From a checkpoint of a small transformer trained on Wikipedia.
Size: 11 layers, 26.8M parameters.
Architecture: RMSNorm before each block, rotary positions, no biases in attention or MLP, untied embeddings.
Each number is 128 + 24 x the weight over its row's rms, rounded and kept within 0 to 255. Layers, rows and columns count from 0. The size above them is the row's rms in percent of the matrix's.

# layer 7 MLP up, 1216x448, rms 0.0366, rows 1092-1126, columns 0-63
size [103 102  99  94  80 102 103  93 103 105  99 100 102 100  93 100 102 106  95  98  99 107  97 104  89 105  89 106 102 107 112 102 100  85 103]
[[123 100 176 154 147 186 133 139 120 134 156 186 145 120 136 144 126 128 134 135 132 121 115 150 136 125 112 124 132  81  97 145  96 102 129  82 132 150 100 129 124 128 133 132 179 160  98 115 104 160 115 116 149 185  95 117 138 128 138 164 153 118 168 116]
 [162  83 145 122  95 119 146 143  77 126 155 102 139  92 111 107 148  91 125 104 146 127 130 150  68 120 123 161 139 123 133 132 121 123 118 132 130 150 124 169 100 149 140 130 145 152 167 122 145 125 148 105 132 120 135 152 104 146 149 140 134  79 142 104]
 [166 121 147 116 130 149 160 154 134 172  45  98 140 103 143 108 138 145 131 106 187 109 131 122  51 159 109 127 139 156 153 145 124 140 146 130 134  57 124 138 135 105 127 134 151 147 140 110 136 162 136 159 148 175 136 140 120 105  93 186 111 156 155  84]
 [157 103 121 151 131 117 182 109 125 140 135 108 138 148 145 129 141 130 123 107 116 122 118 124 150 143 165 125 100  70  57 143 135 168  95 144  92 112 148 143 145 127 115 156 148 169 120 118 122 101 133 168 147 171 196 112 136 176 149 143 109  63 135 124]
 [145 143 125 171 126 144 142 162 176 121 159 148 153 142 147 138  99  94 126 140 117 160 150 104 124 116  20 140 123 137 131 130 143 126 121 113 117 157 131 110  95 120 132 148 179 141 119 114  80 111 125 176 118 125 138 129 109 164 164 137 114  96 105 130]
 [107  67 151 120 122  96  86 139 144 121 146 161 157 132 183 117 119 133 136 101 102 178 140 137 131 158 113 169 146 135 102 141 124 180 124 113 115 146 133 153  86 119  85  91 174 128 150 113 133 141 138 143 104  95 107  94 169 118  51 130 138 150 157 128]
 [110 128 166 146 149 152 159  33 129 176 153 113  94 122  95  97 145 166  85 149 189 130 124  91 130 135 113  96 116 123 154 130 145 109 147 135 108 144 127  92 120 165  87 107 164 136 106 171 125 141 147 125 117 112 161 148  85 166 147 136 152 119 130 128]
 [165 116 106 120 155 137 111 105  95 122 150 103 124 118  80 126 104 173 127 141 135 168 145 148 160  76 125 151 148 116  88 125 135 130 177 145 118 106 117  92 183 125 134 110 124 119 144 134 112 130  99 137 121 158 164 168 158  99 110 110 121 133 128 127]
 [141 130  92 127 137 125 121  85 155 108 127 133 113 132 107 136 101  94 135 145 159  98 108 130 187 101 135  82 118 119 162 144 154 157 128 132 103 157 133 170 107 203 118 147 173 114 163 143 119 107 113 122  74 167 128 141 142 143 125 107 152 145 122 147]
 [124 164 102 109 156 103 132 150 144 124 119  72 138 112 167 177 132 125 124 162  91 141 125 135 131 118 134 161 108 128 136 105 103  94 111 145 108 113 110 141 143 117 107 123 105 138 134 115 174 104 105 145 135 115 140 126  92 154 109 110 139 129 158  93]
 [146 139 112 110 126 141 138 168 164 107 115 139 147 112 138 144 134 131 141 159 122 146 167 168 153 198 141 138 130 121 160 146 116 172  85 132 145 123 138 108 109 106 124 150 142 110 179 157 146 139 147 110 160 146 104 162 139  83 108 140 164 105 138 148]
 [167 126 130 149 140 104  87 129 115 161 123 130 118 136 139 161 151 128 144  96 178 128 138 128 160 134 156 170 113  86 100 162 128 148 104 124 136 135 103 115 153 170 133 116 113  70 123  94 121  78  99 103 141 155 111 134 125  99 104 124 131 117 136 139]
 [166 128 118 157 147 100 154 134 119  89 120 136 117  99  93 110 125 135  92  97 157 146 109 123 169 116 122 131 141 143 127 144 140 150 157 154 164  90 126 184  95 130 165 169 129 141  97 100 120 106 186 104 167 107 113 127 145 115  99 156 117 136 162 100]
 [122 131 141 125 142 116 117 159 133 145 144 142 146  76 138 146 131 107 114  70 192 117 137 107 118 157 119 110 152 154 133 147 127 133 136 146 165 142 123 152 126 136 143  99 130  94 142 108 123 161 119 142 142 150 168 137 107 103 118 136  80 153 110 151]
 [101 171 167 105 155 108 169 134 155 130  90 141 120 127 121 142 147 166 110 161  92 133 145 115 103 190 120 124 148 120 104 141  89 126 136 139 144 107 104 102 122 145 118 113 132 141 137  89  56 161 105 104 132 159 101 141 163 124 136 148 150 149 171  91]
 [100 114 131 110 114 126 124 168 107 148 132 165 135 145 140 127 112 149 109  78 135 125 122 120 147  81 113 152 152  89 124 123  93  79 145 117 106 158 134 129 130 110 138 159 158 122 141 124 134 120 129  99 141 103 109 137 160 101 125 134 159 154 130 187]
 [ 82 131 113 136 146 119 124 152  97 160 114 106 137 126 115 140 151 166 109 129 125 104 117  88 133  54 140 107 128 146 157 102 109 136  78 149 138 144 136 167  70 135 128 132 172  97 121 114 131 176  95 127 130 180 149 132 124 136 121 112 119 128 112 127]
 [102  87 153 138 153 108 127 187 158 132 113 145 107 116 121 154 203 118 141 145 149 138 124 136 124 110 123 159 129  76 150 108  89 119 145 104 174 170 141 152 161 141 130  86 116 119 195 160 118 151  93 173 125 135 150 176 118 143 134 136 139  61 139 157]
 [122 126 157 116 140 138 137 116 145 104 116 167 158 124  97 132 132 169 122 147 113 139 107 138 126 113 117 134 145  98 138 129 111  67 159 142 121 141 178  93 116 112 165 107 123 126 140 142 118 124 137 155 101 135 113 123  80  82  85 119  83 128 141 141]
 [ 70 113 121 135 148 152 115 128 124 125 152 133 132  91 122 125 106 111 139 136 158 102 133 120 109 121 121  78 103 100 127 154  99 131 139 124 135 134 122 158 128 172 160 118 123 161 131 123 116  59 108 137 116 148 161 130 117 159 101 138 132 112 150  97]
 [ 94 124 150 139 146 176 146  68 143 111  85 124 105 124 109 157 107 136 169 145 173 151 122 133 107  86 162 148 132 118 140 142 115 104  83 140 123 137 164 122 139 160 114 151 144 149 110 150 129  82 127 120 181 132 142 111 119  93 111  94 120 127 103  90]
 [ 83 137 129 154 111 122 127 142 100 143 122 110 156 160 125  72 185 115  80  70 135 143 159 150 134 156 107  97 120 115  90 121 137  95  92 123 129 151 114 131  99 135 103 117 151 130 121  70 106 187  84 105 131 121 108 126 153 166 100 139 149 122 146 166]
 [129 122 157 128 114 125 127 153 149 132  97  75 120 180 141 144 100 159  98 155 144 105 158 159 133 142 132  99 142 132 153 126 134 109 130 145  95 136 162 122 104 132  84 125 111 157 109 104  73 112 156 126 157 135 157 126 137 144 144 140 112 128 157  99]
 [147 147 140  99 119 132 151 133 175 101 137 126 131 163 164 121 111 129 114 129 181  98  87 121 109 148 113 117 114 127 176 162 114  96  99 141 144 111 122 157 136 101  93 134 155 122 116  82 134  87 122 100 128 131 130 137 153  70 168 131 100 125 167 113]
 [124 132 118 104 100 129 124 157 145 113 101 172 114  74 140 162 173 155 158  80 118 121 161 154 135 150 145 141 107 140 109 130 117 119 123 120 144  94 142 141 133 121 143 146 170 134 165 126 159 210 141 130 128 142 164 125 138  94 123 162  82 130 171  76]
 [126  92 138  79 177  94 118  89 164  98  88 116  86 109 140 133 134 189  99 160 161 128  72 202 150 137 134 123 122 195 146 117 103 125 154 113 133  56  91 123  99 121 162 148 133 136  76 151 119 104 141 129 134 113 133 129 149 107 130 127 134 112 128 122]
 [158 132 143 104 145 102 139 132 102  91 112 142 128 135 120 123 119 135  88 146 147 124 110 135 131 109 126 142 153 154 138 131 128 137 130 125 120 106 150 148 128 103 111 107 106 129 135 147 134 139 114 127 112 136  96 155 103 106 109 125  94 160 129  96]
 [117 139 107 111 161 111 117 114 176 125 134 144 128 123 119 107 220 150 143 150 122 148  98 155 153 111 125 127 135 147 124 141 124  96 143 107 142 131 107  99 102 137 156 143 144 107 104 122 105  55 147 131  56 140 155 109  94 154 151 118 158 129 113 101]
 [135 182 119 171 104 134 108 144 154 117 130  77 120 116 112 129 150 112 110  81 167 100 112 134 137 115 112 171 153 149  96 150 158 137 129 148 153 109 132 147 108 153 120 129 151 122 137  93 125 142 189 142 124 142 191 127 147 125 162 151 121 106 148  85]
 [137  97 101 149 132 105  82 102 158 148  65 141 158 119 136 159 119 127  96  80 142 130 145 140 105 146 109 118 166 128 102 137 133 134 120 106 144 104  59  95 120 140 144 162 129 156 135 144 112 135 137 113 149 160 143 133 140  92 120 116 126 146 142 215]
 [159 142 138 158 143 132 161 103 141 174 135 105 122 140 207  81 112 137 178  66 155 108  77 170  88 129 142 135 113 112 110 142 141 131 140 101 117 130 143  73 145 131 113 120 122 134 128 152 116 134 124 106 115 134 149 147 175 110 143 139 118 120 121 108]
 [125 171 104 137 103 138 164 109 139 107 140 139 126 130 154 122 120 150  95 135 148 155 137 122 159 139 117 120 126 142 128 151 110 125 163  98 101  99 148 112 129 146 139 133 148 154 105 107 125 113 157 144 124  96 110 167 120  89 158 125 114 133  97 134]
 [122 115 154 128 177 136 130 147 159 163 154  84 138  79 117 145 152 116 119 124 107 123  71 106 137 115 127 146 106 136 127 141 111 155 151 144 127 101 117 128 122 141 101 142 176 139  95  83 118 135 122 158 104 137 174 151 157 165  97 108 128 159 115 156]
 [141  80 128  92 124 124 113 123 140 152 133 166 125 100 136 130  92 158 139 115  57 153  81 118 120 108 148 133 136 114  98 148  87  96 182  78 115 115 134 152 105 124 143 188 102 114  88 172 143 151 156 160 224 106 134 174 143  93 166 135 138 118 104 118]
 [117 131 119 109  96 124 101 124 109 149 124 158 102 157 144 119  94 122 129 128 115 135 136  90 189 120 159 129 144 140 146 104 130  83  80 116 129 155 111 112 151 120 111 150 129 101 109 110 109  83 120 138 113 149 162 107 112 156 145 116 120 127 112 155]]
# layer 7 MLP down (transposed), 1216x448, rms 0.0366, rows 1092-1126, columns 0-63
size [103 104  97  89  81 102 105  93 103 106  97 101 102 101  95 102 103 107  97 101 102 106  92 105  92 105  85 107 106 109 106 104 104  86 105]
[[162 154 111 156 124 107 109 105 119 142 153  98  99 118 112 148 140  94 131 147 174 109 169 115  92 128 143 119  87 101 133  97 146 140 150 168 119 127 179 208 124 131  93 111  93 103 123 144 130 105 145  94 112 110 108 181 142 129 149  88 133 126 153 111]
 [128  98 153 127 138 121  93 119 114 102 148 123 122 107 110 114 117  93 153  82 140  91 110 131 116 154 125 115 115 125 161 112 158 126 116 118 148  93 122 159 142 106  99  84 101 178  87 136  96 126  79 113 117 116 106 146 142  82 120 129 115 122 116 147]
 [135 133 127 133 109 143 119 137 153 132 138 122  94 141 120 100 152 139 101 144 144 130 121 139 150 122 144 113 118 127  89 128 138 147 104 132 160 120 136 129 168 126 126 114 111 147 125 119 160  86 148 115 112 143 158 154 167 107 127 152 147 144 107 160]
 [113 162 153 122 141 140 138 156 137  96 137 135 109 104 141 121 128 164 112 144 120 124 131 158 138 131 112 108 156 148 153  93 168  94 141 114 132 112 128 135 147 182 124 114 128 105 118 122 125  84 113  94 104 108 101 101 159 155 103 125 161 147 132 157]
 [118 130  82 161 145 144 128 123  89 140 143 133 118 119 164  85 140  85 143  97 153 158 113 142  76 110 108 142 178 116 124 135 171 111 112 105 123 117 202 155 135 116 126 124  70 106 130 130 110 106 176 117 137 117 103 112 136 104 159 134 139  94 103 179]
 [121 124 105 145 115  70 119 137 100 204 140 127 140  93 119 150  87 124 139 149  95 116 114 118  91 124 151 114 120 139 129 122  79 137 153 110 111 113 157 134 128 117  65 147 146 123 136 133 111 140  97 133 157 128 174 132 148 155  97  94 121 134 142 111]
 [135 110 114 153 185 116 105 112 117 125 111 128 143  90 159 100 101 161 108 124 142 130 119 159 135 122 116 155 106 180 107 173 130 153  99 149 124 127 130 123 128 138 158  89 130 134 111 106 117 144 159 139 113 111 137  97 121 131 150 125 121 169 129 115]
 [133 128 127 131 138 125 106 144  92  96 174 118 111  89  95  75 129 126 114 146 159 168 106 164 142 147 134 129 158 105  84 127 115 168 176 119 124 110 128 130 145 117 108 138 130 148 160 135 119 120 129 143 112 125 139 141 105 113 127 118 124 149 131 128]
 [126 147 128  87 111 140 144 131  82 125  95 130 143 124 131  92 150 152 120 120 124 113 111 145 160 150 108 133 138 113 136 153 125 127 134 147 108 128  79 122 122 151 149  88 127 124 149 130 100 162 174 111 114 142 133 109 141 120 139  95 152 149 164 159]
 [116 155 123 115 134 141 135 109 111 127 116 149  37 150 123 108 128 119  98 163 113 102 112 117 132 141 138 158 127  78 163 197 136 154  94 133 126 161 128 125  94 144  91 157 143  75 109 127 131 174 153 124 100 140 127 111  99 100 160 110 144 104 105 131]
 [126  74 129 177 106 142 139 141 134 106 111 109 108 157 111  94 133  76 162 163 147 111 153 130 153 156 130 118 112  65 130 166 100 133 128  87 161 135 128 154 163 181 147 114 110 160 119 136 102 107 164  94 148 162 138 158 109 136 135 124 102  86 144 162]
 [100 127 141 187 114 131 110 165 121 131 100 110 122  93  99 104 178 195 145 137 141 148 146 123 152 151 122 118 141 124 141 121 113  82 121 158  97 148 136  97 114 113 124 142 147 102 154 125 118 137 143 146 120 136 179 107 132 116  84 126 137 141 121 133]
 [ 97 120 100 180 118 140  76 103 123 150  68 153 138 136 117 148 105 165 113 143 139 158 140 136 128 134  99 163 138 107 130 125 116 111  96 169 143 118 134 142 104 156 172 128 136 136 105 122 155 128  95 133 148 151 129 132 125 136 161 128 116 154 112 117]
 [ 64  89 149  91  95 119 118 140 100 135 126 130 104 128 147 140 106 124 149 150 164 130 148  74 148 147 160 119  88 130  75 131 108 116 133 128 114 143 153 114 111  95 125 126 105 115 159  91 121  96 117 124  90 154 136  99 185 119 162 148 156 142 125 180]
 [140 108 131 110 127  68 133 106 136 128 144 146 155  88 163 128 153 122 131 109 137 141 111 157 138 115 131 162 195  94 105 146 128 128 119 161 140 125 109 147 129 183 107 158 161 126 159 147 122 104 133 116 114 125 125 110 148 147 164 113 188 122 125 129]
 [153 134 109 120 142 113 126 105 121 103  99 148  99 123 126 119 159 123  99 122 131 127 154 116  86 124 147 168  92 131 104 137 118 140 104 133 123 155 144 106 154 162 125 173 133 142  96 136  92 107 145 134 161  99 141 182 112 118 123  98 134 158 145 122]
 [ 94 185 148 145 157 125 141 134 112  98 121  99 125 182 128 135 115 163 168 113 143 103 129 119 165 147 149 108 156 146 123 131 188 138 126  73  98 135 110  86 126 122 123 131 103 170 153 109 119  98 152 116  85  93 121 117 145 133 123 128  61 170 135 114]
 [125 101 115 157 136  79 123  95 145  93 145 132 157  87 111 137 129  79 138  92 140 140 132  99 140 138 146 126 146 142 130 148 110 117 105 100 123 117 138 139 144 154 146 115 104 110 157 140 102  98 113  93 143 133  77 106 142 137  88 164 115  87  99 135]
 [ 95 126 129 171 121  92 150 135 132 150 115  93 107  98 118 114 125 130 128 137 116  89 147 175  95 166 118 122 108 129 150 106 158 165 115 113 126 150 109 133 141 151  57 138 141 131 138 128 117 154 132 170 125 161 103 125 135 141 153 127 154 137  91 121]
 [ 92 146 128 125 123 186 116 104 138 108 156 137 131 161 137 158 141 109 144 179 142 124 128 120  98 165 109 118 136 144 136 134 136  90 121 119  92 133 124 134 106 153  81 132 131  77 111 145 117 102 119 166 121 163 147 151 115 135 102 203 132 127 101 121]
 [ 96 152 129 137 145 120 185 144  91 126 107 165 116 144 110 103 152 120 127 129 115 166 111 175 117 118 106 123 116 138 171 125 138 161 119 145 123 141 111 146 102 147 159 174 107 114 142 138  59 147 145 149 152 116 111 147 104 183 128 138 127 129 183 156]
 [102  88 125 149 130 143 121 143 116 145 163 128  90 103 125 120 128 154 119 143 154 124 139  94 132 149 141 117 135 111 137 136 120 144 117 138 132 156  99 108 122  96 146 105 110  61  99 117 154 129 108 133 118 140 162 145 151 110 152 153 151 164 132 156]
 [107 108 154 160  91  74 123 120 158 114 120 132 142 140 112 111 104 165 159  65  97 117 160 127 173 146  99 114 143 158 125  98 158 133 154 126 166 151 133 127 118 131 103 119 126 136 120 121 115 142 150  82 123  80  90 157  92 128 161 171 145 128 148 145]
 [172 128 168 137 137 139 124 119 122 172 119 101 169 102 157 131 106 114 202 140 152 141 104 140 113  93 123 120 137 164 182 133 133 144  96 113 143  90 116 131 121  77 135 117 125 112 167 133  88 139 187 148 134 112 166 136 132 133 127 153 142 140 165 132]
 [ 93 118 122 117 144 156 122 128 147 138 122 143 160 145 126 146 130 163 144 118 109 146 142 131 147 123 164 112  88 160 106 133 151 127 154 161 138 116 121 131 145 113 136 115 141 107 109 150 145 170 119 135 103 124 141 106 128 159 126  91 127 183 127 170]
 [141 134 149 130 125 106 148 117  91  81 174 157 112 122  88 156 147 145 116 142 162 112 115 133 139 119 114 111 118 111 152 114 114 129 138  87 128 141 104 131 130 128 137 149 161 165 117 118  96 146 146 165 162 121 121 149 119 111 105 135 123 139 171 148]
 [ 87 163 108 177 134 162 142 125  91 135 179 117 142 127 115 105 116 158 154 139 170 135 135 155 155 175 135 161 102 153 158 148 116 186 155 156 147  91 120 115  91 146 108 161 147 144 106  97 118  97 129 144 158 133 146 147 112 163 112 138 161 116  75 155]
 [119 148  94 133 100 131 103 161 123 141 118  81 109 128 128 120 105 145 126 158 105  91 146  64 141 134 132 119 171 121  94 171 127 101 150 111 120 141 139 118 115 116 110 165 123 113 179 154 122  89 132 162  93 137  89 116 177 193 155 137 110 109 180 161]
 [113 124 119 167 123 144 164 187 116 126 119 136 117 136  39 141 163 165 137  99 102 132 141 137 157 108 126 137 147 140 131 146 131 107 138 139 118 144 130 126 134 106 153 143 110 113 105 110 125 127 154  94  98 124 131 101 128 103 144  79 128 139 144 146]
 [106 174 125 151 122 107 183 181 108 161 137 112  56 161 117 140 152 163 108 163 146 133 154 232 132 142 118 156 114 104 118 126 115 145 118 124 154 131 149 127 111 118 131 126  99 103  96 120  86 139 135 161 131 120 117  80 148  90 152 119 131  84 131 142]
 [137 137 165 114 145 115 146 161 167 145 127 111  91  89 145 128 136 105 120 103 148 139 146 119 157 130  90 126  98 126 121 142  86 138 155  84 201 135  91  87 122  93 113 129 123 186  90  94 108 121  94 114 112 120 162 135  86 117 161 160  94 135 138  80]
 [130 156 153 117  97 114 108  93 113 126 112 107 132 158 143 166 123 112 142 105 119 105 138 100 139 128 132 129 144 137 135 125 117  94 103 121 116 126 154 143 120 164 131 128 127 130 127 103 125 149 152 128 140 153 148 152 127 164 105 164 145 128 163 135]
 [129 118  97 134 162 150 150 126 104 155 120 126 143 140 111 157 132 136 119 130 150 114 114  91 158 136 138 138 164 106 106 168 130 130 114 113 116 157 108 109 148 143 115 139  93 140 143 149 112 140 135 135 130 139 153 108 138  97 157 166 124 133 189 125]
 [136 184 123 168 119 130 155 123 121 122 129 126 163 133 152 130 120 134 120 160 160 126 123 122 166 114  75 136 167 137 152 111 151 136 114 139 145 156 109 140 108 119 125 100  85 147 177  58 107 137 132 104 118 109 140 133 157 113 144 151 150 127 161  85]
 [109 106 122 144  87 138 108 145 123 164 140 122 105 174  84 153 119 115 107 111 131 142 124  85 138 127 151  88 139 115 104 118 138  62  94 140 101 151  40 125 117 153 113 132 147 140  76 166 134 140 131 118 144 104 147 153 142 123 117 114 134  98 126 147]]
# layer 7 MLP gate, 1216x448, rms 0.0384, rows 1093-1127, columns 0-63
size [107  95  86  70 103 106  90 106 108 100  95 106  97  88  98 108 111  97 101  98 102 100 105  78 108  78 108 107 115 110 103 104  72 105 113]
[[146 133 112 167 120 109 136 100 176 116 226 109 117 140  94 114 116 129 103 136 115 121 140 165 131  91 174 177 120 154 104 147 117 161 115 183 113 123 149 119 183 118 128 163 119 164 110 140 156 132 110 119 119 169 177 138 170 128 142 143 146 123 122 133]
 [145 129 103 140  86 142 160 166 131 110 155 142 108 122 127 135 137 131 156 145 109 148 123 154 141 114 137 142 122 126 162 112 100 159 114 131 132 121 143 114 138 194 167 110 132 111 168 144 147 129 102 101 149 102 106 131 165 146 111 128 157 116 122 130]
 [ 98  92 153 126 175 113  97 135 114 124 109 103 101 119 143 118 164 122 164  40 112 143  45  92 126 127 112 114  89 162 107 161  77 143 174 100 122 146 142 132 154 135 151 123 170 130 101  89 146  98 143 118  98 160  87 128 113 146 137 133 161 132 134 143]
 [ 87  87 116 116 142 100 189 106 116 148 104 135 114 177 102 126 142 157 136 117 121 151 114 139 137 140 181 117  99 132 131 111 114 126 107 142 147  97 109  88 164 148 130  85 107 115 156 107 154 112 132 105 125 123 137 113 162 126 105 115 113  95 139 113]
 [154 107 110  95 135 105 102  82 130 113 158 135 127 109 156 113 138 165 107 122 124 123 139 140 172 140 144 122 124 137 155 159 107  89 147 111 149 159 136 130  77 140 148 134 124 146 137 120 173 182 147 126 108 112 155 121 108 108 172 118 132 134 104 117]
 [152 108 107 171 137 145 153 127 119 120 131 135 125 150 142 104 131 108 134 121 150 149 106 132 161  92 126 153 117 117 115 144 143 115 130 144 112  80 137  93 115 182 122 145 115 146 139 124 179 143 123 106 143 126 112 168 149 157 176 128 162 140  80 144]
 [ 97 102 120 127  84 132 112 147 148  74 153 176 106 147 111 124 116 121 111 135 132 117 119 142 116 142 122 182 139 107 140 156  63 105 123 162 141 109 131 103 126 142 138 120 121 139 144 103 137 117 127 139 145  95 130 106 144 145 122  91 147 126 115 115]
 [111 138 119 108 136 155 112 118 151 130 165 118 134 188 142 109 126 135 114 131 108 141 111 107 140 151 158 139 150 165 127 140 102 152 139  98 113 155 143 143 146 163 116 145  85 108 151 109 143 145  91  90 109 147 133 109  90 122 113 121 106  96 136 153]
 [100 147 113 135 131 111 156 147 128 113 144  81 147  83 100 114 110 126 124 154 118 113 147 110 127 169 131 133 113  96 151 133 124 153 105  85 100 140  94 101 142 158 166 122 137 194 161 115 130 114  98 176 118 134  84 168 113 125 154 124 174 127  94 133]
 [156 140 116 114 101  92 142  98  80 114 109 103 129 135  95 129 146 148 154 153 101 139  88 123 148 134 137 139 148 146 114 108 131 142 160 135 141 144 140 180 158 130 132 140 113 130 145 185 147  97 102 124 106 142 155 103 114 113 157 118  88 179 128 138]
 [161 103  93 119 109 103 174 146 126 132 141 113 101 132 147  61 179 103 192 115 145 133 120 103 134  58 141 156 136 101 114 121  73  87 129 140  99 149 141 146 153 131 106  82 114 141 132 125 149 123 126 121 127 111  97 135 111 141 130 163 107 122 114 102]
 [129 108 141 117 131 146 140 127 156 141 115 140 129 129 150 184 118 131 120 169 126 134 158 103 136 128 137 112 130 176 143 111 128 152 124 100 119 138  93 104 171 133  87 136 125 121 120 123  99 156 144 125  94 131 149 116 164 132 161  90 150  87 154  62]
 [127 153 149 117 125 134 169  81 153  77 121 126 165 136 129 134 151  93 108 147 131 138 125 135 110  98 146 142 137 118 140 143 135 134 128 143 132 127 124 147 155 101 125 125 131 133 129 117 116 115 117 154  99 160 104 180 106 123 118 153 117 122 145  88]
 [157 177  82 164 140 107 156 126 100 155 124 110 124 120 111 119 133 104 113 117 139 110 123 128 144  93 159 170 120 173 117 112 109 168 113 121 106 155 151 131 165 132 106 119  77 152 130 145 122 142 142 125 162 114 107 129 117 108 134 116 110 151 119 121]
 [138 110 126 110 113 159 123 118 213 120 115 161 136 137 123 108 146 165 146 130 114 140 115 141 151 115 122 101 147 137 184 123 126 139 172 121  88 129 126 112 132 135 132 130 147 109 143 100 185 154 167  91 138 110 143 119 172  98 103 144 137 188 106 117]
 [176 125 159 105 135 152 110 177 164 141  92 138 153 137 121 101 134 167 144  91 123 117  93 151 104 129 123  81 147  99 106 174 151 136 160 107 101 143  62 107 141 144 178 179 133  92 143 106 139 110 156  99 102 127 140 112 152 111 147 149 168 147 164 148]
 [142 109 130 159 127 129 113  97 113 107 106 128 155 170 143 113 132 143 129 119 139 152 138 139 139 119 127  96 163 105 163 157 100  80 109  94 136 129 151 127 134  91 107 103  99  81 111 156 136 163 113 109 123 129 101 122 128 137  94 105  97 126 155 117]
 [ 74 113 102  77 129 106 132  80 112 136 134 119 162 127 124  97 134 104 129 123 139 157 155 108 131 120 102 155 161 125 132 141 137 110 126 143 136  90 138 166 147 131 139 123 130 137 110 134 117  72 139 121 183 161 123 125 110 130 118 119 121 132 126  93]
 [146 151 118 148 132 148 128 123 116 122 120 120 171 188 155 109 124 126 146 112 140 147 126 142 114 108 154 150 146 119  98 161  91 123 138 166  89 114 162 127 126 181 127  82 184 135 152 118 153 156 135 139 157 179 171 187 123 134  95 179 127 128 113 136]
 [132 154 152 115 105 144 104 111  87  85 111 126 125 153 170 161 166 110 147 123 130 124 148 147  85 113 129 159 143 109 127 138 114 103  57 140 104 137 105 125 137 104 102  88 159 150 147 165 148 107 140 106 169 146 106 156 182 142 105 124 156 132  88 121]
 [ 97 107 128 134 140 176 127 104  76 106 106 147 121 117  55  61 121 107  98  81 138 115 131 169 130 115 140  90  73 146 144 148 137 120  96 132 116 106 115 131 146 145 145  90  96 132  98 144 133 112 113 125  99 127  98 189 177 101 108 153 128 183  87 118]
 [119 122 127 151 108 124 145 157 132 144 144 100 169 163 108 131 146 129  89 104 143 129 101  85 148 126 121 149 151 146 128 129 133 139  89 158 133 161  97 141 129 135 140 135 150 133 125 137 172 153 156 114 151 120 140 133 133 100 157 145 111 113 122 117]
 [144 143 140 104 122  90  91 151  96 123 120 175 200 143  73 106 137 142 131 137 110 168  99 157 172 122 154 114 149 115 110 142 108 142 125  75 133 141 100  93 109 131 162 141 120  74 114 154  98 135  78 108 203 129 140 132 104  97 139 102 118 131 116 137]
 [130  89 117 128 129 116 127 153 133 120 121  99 131 135 129 132 120 115 141 137 103 135 148 184 131 169 142 152 136 142 131 111 126 134 143 137 128 123 140 103 103 142 116  80 163 137 113 115 135 108 139 159 154  85 125 124 133 116 102 178 137 103 147 109]
 [138 141  86 139 133 132 106  70  83 121 112 124 135 125 143 118 159 119 154 119 131 118 109 143 138  74 141 118  88 115 181 129 108  89 121 155 103 119 125 135 132 110 131  97 124 109 134 142 129 121 122 107 157 102 105 139 106 140 126  93 128 158 139 111]
 [119 106 138 120 131  97 153 122 132 144 122 120 103  75 129 118 122 120 161 143 163 129 114 144 116 125 171 152 120 140 123 119 129 158 120 101 152 104 118  64 169 116 130 156 133 102 151  82 141 111 156 112 115 139 123 121 134 170 134 136 161 113 116 116]
 [100  89 121  85 122 135 132 128 167 143 122 129 174  92  98 133 140 150 120 164  95 144 105 137 139  97 145 118 153 127 147 162 102  95 146  90 151 103 161 101 141 122 147 100 119 118 134  73 132 116 140  60 134 120 120  90 100 103 153 150 103 137 134  94]
 [119 126 133 150 138 174 141 158 121 138 154 117 139 110 146 115 130 108 143  80 116 146 128 115 167 149 136  92 112 160 110 141 123  94 128 108 133 144 157 129 160 152 118 155 117 123 116 160 112 137 160 118 120 121 102  95 143 117 128 118 124 124 194 114]
 [140  90 113 150 107  89 107  51 107 128 123 136 132 121 145 126 134 152 129 139 102 127 131 102 129 124 142  98 139 106 122 140 129 150 133 107 122  81  82 140 132 124 107 147  78 163 131 157  99 126 136 118 120 125 154 154 149 139 130 139 159 128  99 137]
 [143  94 135 124 130  95 133 109 139  97 142 104 135 131 137  93  80 122 121 117 118 115 118 155 121 119 155 134 105 101 107 157 134 150 156 144 111 106 118 147 123  95  83 166  78 155 142 148 154 137 142 129 128 127 121 160 142 117  83 113  83 158 125 166]
 [115 125  97 132 125 122  91 148 124 159 150 112 110 135  99 134 142  94 105 118 162 133 105 136 120 122 165 135 104 125 128 118 128 147 154 152 101  78  80 156 146 165 174 139  92 127 148 143 146 168 168 134 139 118 110 150  87 129 123 129 136 143 114 131]
 [109 124 118 132 143 154 132 155 144 138 140 131 112 106 134 120 109 144 156 197 150 180  99 132 164 162 114  82 132 112 155 141 152 129 128 121 107 115 147 152 110 142 118 152 131 136 163 140 179  98 120 116 167 132 106 127 127 128 123 105 120 139 132 147]
 [139 115 138  92 139  98 122 113 114 114 147 137 156  94 110 103 118 164 132 116 132 134  90  83 148 115  94 132 122 103 104 134 146 116 172 100 118 116 143 137  96 107 152 172  87 105 101 133  96 151 139 160 193  81 138 137 138  49 155  67 134 114 121 142]
 [122 124 117  93 131 117 153  84 114 116  96 184 135 122 132 140 143  99  85 175 153 150 158 139 140 139 130 150 144 162 168 134 128  97 136 127 138 146 100  65 129 102 106 130  96 159 126 164  94 129 172 113  92 107 104 171 142 101 137  94 163 134 131 156]
 [118 129 176 146 113 118 121 157 117 127 120 135 136  93  98 107 118  78  93  97 111 152 128 140 121 118 151 148 122 166 138 123 127 122  71 169 137 134 125 176 122 162 128 135 114 154 120 140 169  67 168 136 115 159 115 101 130 105 128 132 134 133 144  86]]